config = dict(
    norm_place='pre',
    qk_norm=True,
    init='uniform',
    max_steps=5245,
    dataset='wikipedia_en',
)
Each number is 500 + 25 x the weight over its row's rms, rounded and kept within 0 to 999. Layers, rows and columns count from 0. Numbers have three digits each. The size before them is the row's rms in percent of the matrix's.

# down: layer 7 MLP down (transposed), 512x128, rms 0.0504, rows 411-435, columns 0-127
# up: layer 7 MLP up, 512x128, rms 0.0648, rows 412-435, columns 0-127
down411 099:503497497532486490479495470505460481511517531447530507504500499539498505458503499458485526508499479533493486498483485504504466491510509491500481485541491495474496511495500528535420507519496516491509526499547553526456561526511500526491504493520457467482521487526510490519513496537505492490489490475556479500510536511502521496521528493534490460553506506544498529566465536461486454491506
up412 107:458480488549500475474497460440496517509528487514511529510498520494481521515510523481501521508488471471467487529484548498484526544512490476513521550509475469521482475514495492472527487539478468529475561483469490467538506505509454493483481469483514485553508484539502524517499490493463485508529481452487489471505515491543483530442505520534517517512538514475503483476478460523508475521478
down412 103:476477542499480474468481506513541528498492507499510464514556527517488508532520457492505514504466493471506486519503524482500523550511477534486538486502492478472503475471498470491507533488494461479502511521456494490516504509568471494524503467498475484503501448495476485519503541485469503519530506456503500487524521457488465545456474519512492541495530481464549511552487549497481491459514
up413 092:513451514509487516525456452503468487457499481487514487487467504531491504504478507495491484509463512519519521521544484461528497500523511480505504539531517508511472532493503522485494538451505477505494527473471502529468534509494479526564516529531458505469464496471501468524503454509450444536504474528527502464524531539495513487467516488544485500543515509474479468494504502529504484533521
down413 096:537498508491507535488534463505488455475521510501545497506500519441493544536496506483516539502494524503480466511500505520551472486502482499466504486496557482500526479533522506503542441504466496509509507467530458508497508536551495476461509517486517475462526494517506536516532487504485512506521479490510467534517491491519523482527507505524504465423499486531513490531483552520528501472528
up414 095:560510439486512486503528502519514497489489545471470478500504487456475500491480466464501488495491523505527503523542488569515520503510518500495533493493488516500523473497481470512535482508505502449482483472462475484481501558470521487522487480487488514475513498519460478518472483469544467534500538497520470489452468498548492538531494508501543514507502492494502504511516444477555526500527
down414 097:479515515524491469522546482459467483502509493533514536482460482535491471499512518489480490491493524485508463517492502524497467499475464469453500492535520494508498530490516461547542529503458479472506528487493552463505455474487461494480501519465458495518477471498525524528526516533502504511521484536509495479477478526453490467517500474502521488503541533488503522524525492550533462500441
up415 096:484465447509477498494480482495518537555503481465507534512524471483440534517484499536495495479461471458480517489526473527496536499534512472477510515507476481486514523533484513535511532529514485515498548463460498478533495480530514507504484504518496485547480479527514524516501494477508505432521461498509452488467473497516482535450476498519473522511521513507508469505471489508477447512471
down415 093:494471501529493471474453513527547501500507478499471498559546501519459489535526470528496438525465496499472497479528476479531502503522513479523534475547481487471490460494487469503474528494510482508469533487494467521530489540488527498512465511514485499498500474490506483517478491500502480484513527495535494504509508472458463550444478477528513549493490483545509513553488503509489474458469
up416 084:486465507500489494486510478542478468477484519513532458480469491480514502516511503483559502501500524556523481445496506494536495522477512488478490494485460497490519530504530484504523464504453561519526462495538474553481518470499496525520435563497510526461509487529505515508504512486534506488512470520517503528488491520466512455487520525527533513516463520540479537496496526518484500532500
down416 092:477541497500541497502492498496502487507514474486506531504524477476468475486486493513473491546498487522454515540488471518514536495542483539502515556521465509514448475482504511512525462507487454514419502467480525532558499482513502493518498501527480465531519488513513506504504537517455556510457497535465514505507494464524490498478496473507467467496524476493513479530537476501484512541501
up417 104:500498511477482486511481466534484519493509487482526476464533499515535468506466498496588520458513490465522504492511476505501512470529520498504501512563473514524494465475495491472479502525500529516505517536491537499463467496474455466470464491438502513503493538527499462487504524498478466518520473434515526493521489513538503479508522496519512488489491491541506497460482521443499540514489
down417 106:539485510502496525472505462576491538531496502492470467508427506501502482511488461502463537489474530491524489523494512482549519513501502504501522465502511520529493508489489458465493477510480482514531521492506501488463499492504445504506446501452518522490485488483516456476502495464472511490497526449529467540480554480502462499513537465489490504516479487501515518492443522473533487497510
up418 104:493479476500514522475507511480481472498472473484511488500482503475492516514512483491490521527478483468478522447495523494503522461507472510487523468506528470484473584492489511520530525449522536515498471509528516489496506450468520513528515524514548486491475504534522499523504475543473513530465492519453487485504519578472495509473475466525459526500496517507514461490486550444507494487517
down418 105:493461491530491462470523462482514518530497472560531488527466521487475471469455494482507547486491480505491482480520527553503513478491485467478537511466522462522496533524478500557483502454458504462488460474503533513490490483491509495504519504492513459441482500482512493521463511552494493498506520486527543505489494492519508519530509521503473474477483512532454463481468530481484488473510
up419 111:527490541499459534434493484444520466525504504491513526491485508498464510508519481513497491534459451475486509494496513561526528489487560479521528503512482556487547476498511489518525511509538506509505534531502512513542504503483464532495537546539521479479518508490486486479487492489488488525511493457492521546478486476481496507542511504470494506515544488537514491447498460510497513506471
down419 104:485442543525515480499478502516484499477516529519484474504499467515493485482491518559509511486490514464512491481519525498463534490517478480493449482486520509493474496496496515525551514486474563487532477503524496539525513523506543500478483514477479516461490512519483507521533551469562519484546474565514513471508513503515511512503496490532527479536518471448498520524508443480516497502470
up420 104:471546491497525518492489501528492494513509481501469486503495522509543467533470510469523546505521527509511487526477498489526515506512499493505458487467561497481449463436509482527503463489538540485518497437509533547442463515492515504450527517534503468502530482491503460500485481487482479448485505464499484528510518510509467526544516507553507499503497495516520503487466491492494518501525
down420 110:533504487502488489502466473430507518497499496497492523506446545503495525481451491558516498535533485506491488493518432510508496550522485490455488504509457508502469518525490536507453531512484484470464516481471526477524515486484506485512480458519498482529471494477515489540514499491525493478496494491524496474493504495521539540502514510458526511508482544555525502535543477474491506549514
up421 098:499532501536522517548552493487508490469483467526528471495488475494493470489516516519534466482502482482526478519514514496488490494504524523516469459514469525500452475444513502520522500495504538513457447505512485484526516487495511463503544483464506486516480492490487537530511551445495496510478439515466506466521524448494539549506516497492553492486477480486481483480523509525516497469474
down421 097:458510462470477463545463500470523513524503522489524492480509486488521507466460484506548540482533498519538474494530514502487501534470554490501482530489486499481477505526482546488472501530504515509506494504510538491489522512511508494493499550499468566479513460509496495483475493502526515489437527494531567514513513454481555542502503495520479488468540519527530508502535486503514479490486
up422 087:527479488502492456512513475497534534516514509524532497458486490504511487537488508483492511504504531522486491449507536514518505549476515534506474480545493494526515534475463538542521481501475522512496479471534488556472503490547513451488521514551537463463523499488498471538505472536516515480501528498505545528486503480496528517510499485482553482492453473514502460508525516493453528479520
down422 094:468488494523486509488465493490512458544470460493516514524549475457540530531525477561543509497502496494522539459531458517488553518486507529476489531513505499508531486536498519511481475521497462517491469493534488502495504509507514514509526493502539523521477517490483488560487558498496494509481465497479499470518515483486523491544502496479454483526525503524497478477469488452545505519458
up423 099:538475491453481514501515509464544479494509504503491490505542487487511485498505510497483454479492520516496490540513518503515523480493497532529455523444556499543515503494482483539520478501497518498526515498477526464430503452539517447530457569515494528489491491481523484481520486516531504507482482505511491510510512477444507511494504495503490499510456450458538522527522478481477499485533
down423 102:520519493535463508483483520479478521465490536486534500506496464503538484536458491455529485534496539477540516476530506546507473509513477479539521519507522519510517519504542532534493504495482490534512508505504519483482469471453478514462474484496512492531495559514508525468500518501477441518568518488456507481523476558500526504476491473495502494457534509497482536528502495480489497520475
up424 097:479506515485524510494509523524527508522485517494479480491558525476492507508542540511557500550490500484491520436451498478505501509525506505458499467483503505476483466538479490504496459478455535517452499518528505446507488494520508500546512465479522484479514515458503470478474523462470527497464487517500488517485516556523497519522474518457541477479507465513507515479500474456513504510465
down424 093:541465533539511547525515484454508534531551503499508465511515505490512522489501482514518517517516509519495543471458522561522467480470515513449472484496522503501552521507512508546516479475510528549502533441521533530512492511508496504539511488516469483530486509489478532497490521530513498546457498512496497483506501487486504461523492523511504468475539475514486478485488480526476558514508
up425 103:526472482522507506542508484520487476504508498488499490516508510519539523523462472509499512462520505485519495517529478444511525439515527463525530523499453514507527475500504486478522572542529533525501501497514504525532514453498516492513478544445508545490498483470482457493489488488522490506493493510475525493513505486476531470496470517511509527541525498558487467461467472447510505482529
down425 104:493486461469473519526509463478481496501486496507487500551515476459521521501451503503494470491507520491551471491516481503500520475488507523488486508558508461495507463484534495461540552521503531515483488506527472530499493480520521477521522518511497562495524482442501536452502473493515540502487478505513513463522528505514533535513525514551500510487457503541515479495527476453507553491495
up426 090:477520493472518484535518496519521508509549505500500500487489473486548463484462505504478469525476505477482451461479511485487463506490555494495490498480533492499472526523509514478516528482485510503497505512520517527522540488479526508479488443471461483484479465481494480462509506527472469459510461561488497480475514528508510527477483526481528516508479522448451454511460489496542449463506
down426 097:504483521475511492494464490527482473488505463508476503501526489488543499533501538550514476510540494521468520518498507459513395497508516528529520486521455519494473489495469524452507534509502535488475500512492491492495515536546524478525469502478479496497496517491471458491519521504526462494512474468496503437520498459527480491481527481551529535519505475495498496474505459495521487500533
up427 104:473511511502509482505559498527512522527472500514497444457527466486489483459500495515528520497497468517503501486521524506497524499500489497500496527486525491514485496524517514537481476517489523465515481521494528444553487474470487459472447469451500527497499523508466478453519567492530536516488482515537479487479508494447500519453483497481457473494489468523481473464509514519470466483479
down427 102:489471518488495518517515495511516472513517472498512564536521485510515552561525492522536467488510502492484521494532462456517525479531573511525486520453523527447509526524466482500467502503504521474474503504498430491494556500546508503472488523507528481559514523517492504504506496500490464514494497468518481531511490497509486496520476494541521496514495516525517532502530542466514512486489
up428 109:508538469508469508509527474485490496499490491472522504480470527515500471508516533506497485498534483459544526522535520544515492483495509482471534490500520527501510475476518492516497499524531528458489520514497474484509517467494501491474492476482505474453508542487512499513468478428524544463521446492472506564475501440478496512500491504493502489480535490509457514422527472523465521477488
down428 106:501496487492506501506486495493501490481488502472523458504527480438533553478569500520457507521488507428509478476486521468475554497501528470461555508475474516505459498483498510492498551503503486485477466548478476514478521523504486513563488505531517507506517514459499508522482526496497469512482506529509473540474522480510492496526517458504470460458517486508534480470499485477504488477493
up429 082:514522494484490497517550515494458486487495477499451490543532471527463470480519465487521475468469507481481447506483483464523487542488495496477502470532476445495517500550487496530527520494484508500476543491514519473478462528472482478511510493536520516536484467520540471528474516473478501473467476504496534512501527521528473466474477501431481513500461487466499499499487530525516497536512
down429 094:466493573498530492528467514496538463511552492508472493530497546490556516508535496511517459522527498464487489484456512478490473491494526496490517474466497506481464489517502500446538459491544515467521493511504480507476501482490525480511487502510454544510490475467475502524520498450537525497510452515486512489532522524476482481518483544477498552513528508474538488509502516488471513486486
up430 103:469473499495495465449535470453490489490517470513482527483472501513520457492473475511479475493528513529513518503495491495451518486463482481500473513454516504466513498478507493464523507496504473539463463487531516535547486490502497511509494521500521488546493490481513495503500519503558550539499475472518532532539506485552474517470478481497491505514533461546462491498497481461523557535521
down430 102:495504489481551478508544509496455511503497484524538506510497538504498536540540489524479534509467481486487504512486529494495519493510489527524538518476446516509489526484522515476470465496543484519503481497538494467487546468525472503490522492512501527512510524512495558463514528487498505503514497503466469472520535562430548486487526505522525510559532543508505498492516467506503468525499
up431 098:506484537486497528501505498496528475507520464547495506512491485506538510480447458500575514492519507500469573525513491499505504505519515491489517532495482461491467510479488494493521509529512525506505501559489441484490481515521478477504529478477478524493535494515500533505459545474468471503453503465509479464494491487517529467515496511494527466485551495538525494490532454506490492441483
down431 103:551544537487498505510517499504487572529484486531497531465491529515476490488441489500509530510472504513532495500490513535561528523492488481475508503493506473490513513421493469509481514518477474472504472482519515500478489524495510456524448513468524490506503527502526545526505509474502482493501541511506514474490523464510522462516527511529519494508534467528512517492477518553473470494549
up432 102:494477549470497476469524475494499516498521475470549499490491444545496532519460482528496494482495502484542500486461497532540516521530498501514449514523495525492529493479453492475477513482490475501515502521540518483476490532452479487555480501520481484499484497508530524553489482507491481531517492467497486522485463522499497544476515526459519510451539505467500516503467481553523519541484
down432 100:529533485490459503508490488471468489538530503555551477475482555501491468501521494493505501524514483497553466487503493528466516538472459513493505503473435499523519496498525475540522474487483467461529531516525493463459510500514519469437501513508471484472511550500531531501522509461496532503514481500477515499522516495513488468513532508492498482515516463501459552531522511495510496479522
up433 103:465481532519485487515534493505479507494510475494519507545470522478479491493513496558526546486509484467520509489471522473530498482519532490495505491470514499449485535460497509502483520439502517478472517511481460505500465457467512465480514517489527504505502496496481517491521496466467498421469495500477502493531485539486517483535493425526513473502517483452465442515519526493519516499492
down433 099:553483527547500501526466469505431516461545504479486534533491495493463512468485514482505492554517480541491462501495499504518485484498542528480487472500485519568491556490472498526502513454556517522458525525506527477497517540507515512507521520469490506503517458507556505505501512514490491503512513490473493541504496483481456496475518505506478518473467496514513523521473494496500461501532
up434 096:557442513505518520481522503491492466483504506552512484488521462531458465480500517475502510519482512521497509501480547495528543499445466463518501493463523523514503514550545525529495454491489483508529495492485488469495483529450474524520495507505525506481529520513515475539511546497530481504544476483522475482545509489450502531465527459496487478507530516535521507492489503471501470481497
down434 100:543529512525508489462509496451501503465508508501510471522513468556505461484508499484474536517465506474513493499447481482528455488503478478506500504490501513477492505499461503500505541454464488480501482499529497479507483519501541505507445515490553465514482471490498486457520530527573493505553485488447495528497502463471497492483458469541503494493490526505515485499493452515475464495534
up435 095:510492514475493503453496446481500462482544492501538529533522510527527520497533500502502509522449509464504527526456444463520518533504503522507522531487509502525525489516534487535511460472464487518479480511524521544495514539508500491470500506479440507444482500510530515507495487512448508520492483526520463517492466455495472511530492463518530455534509504510505503446514490494526507493476
down435 095:469499470505486479492485443451516487509530481496504510494511522506503480514516492520472477506501503483484551528491493517489419514508497444534517507492505461506452526476511489471485519473499519488538504476485463512501471509498519473515523515508550535483488529503467518501551488502546474450513518525473524486471458499480538466507480460515428516493510494493512515489470540497520520517520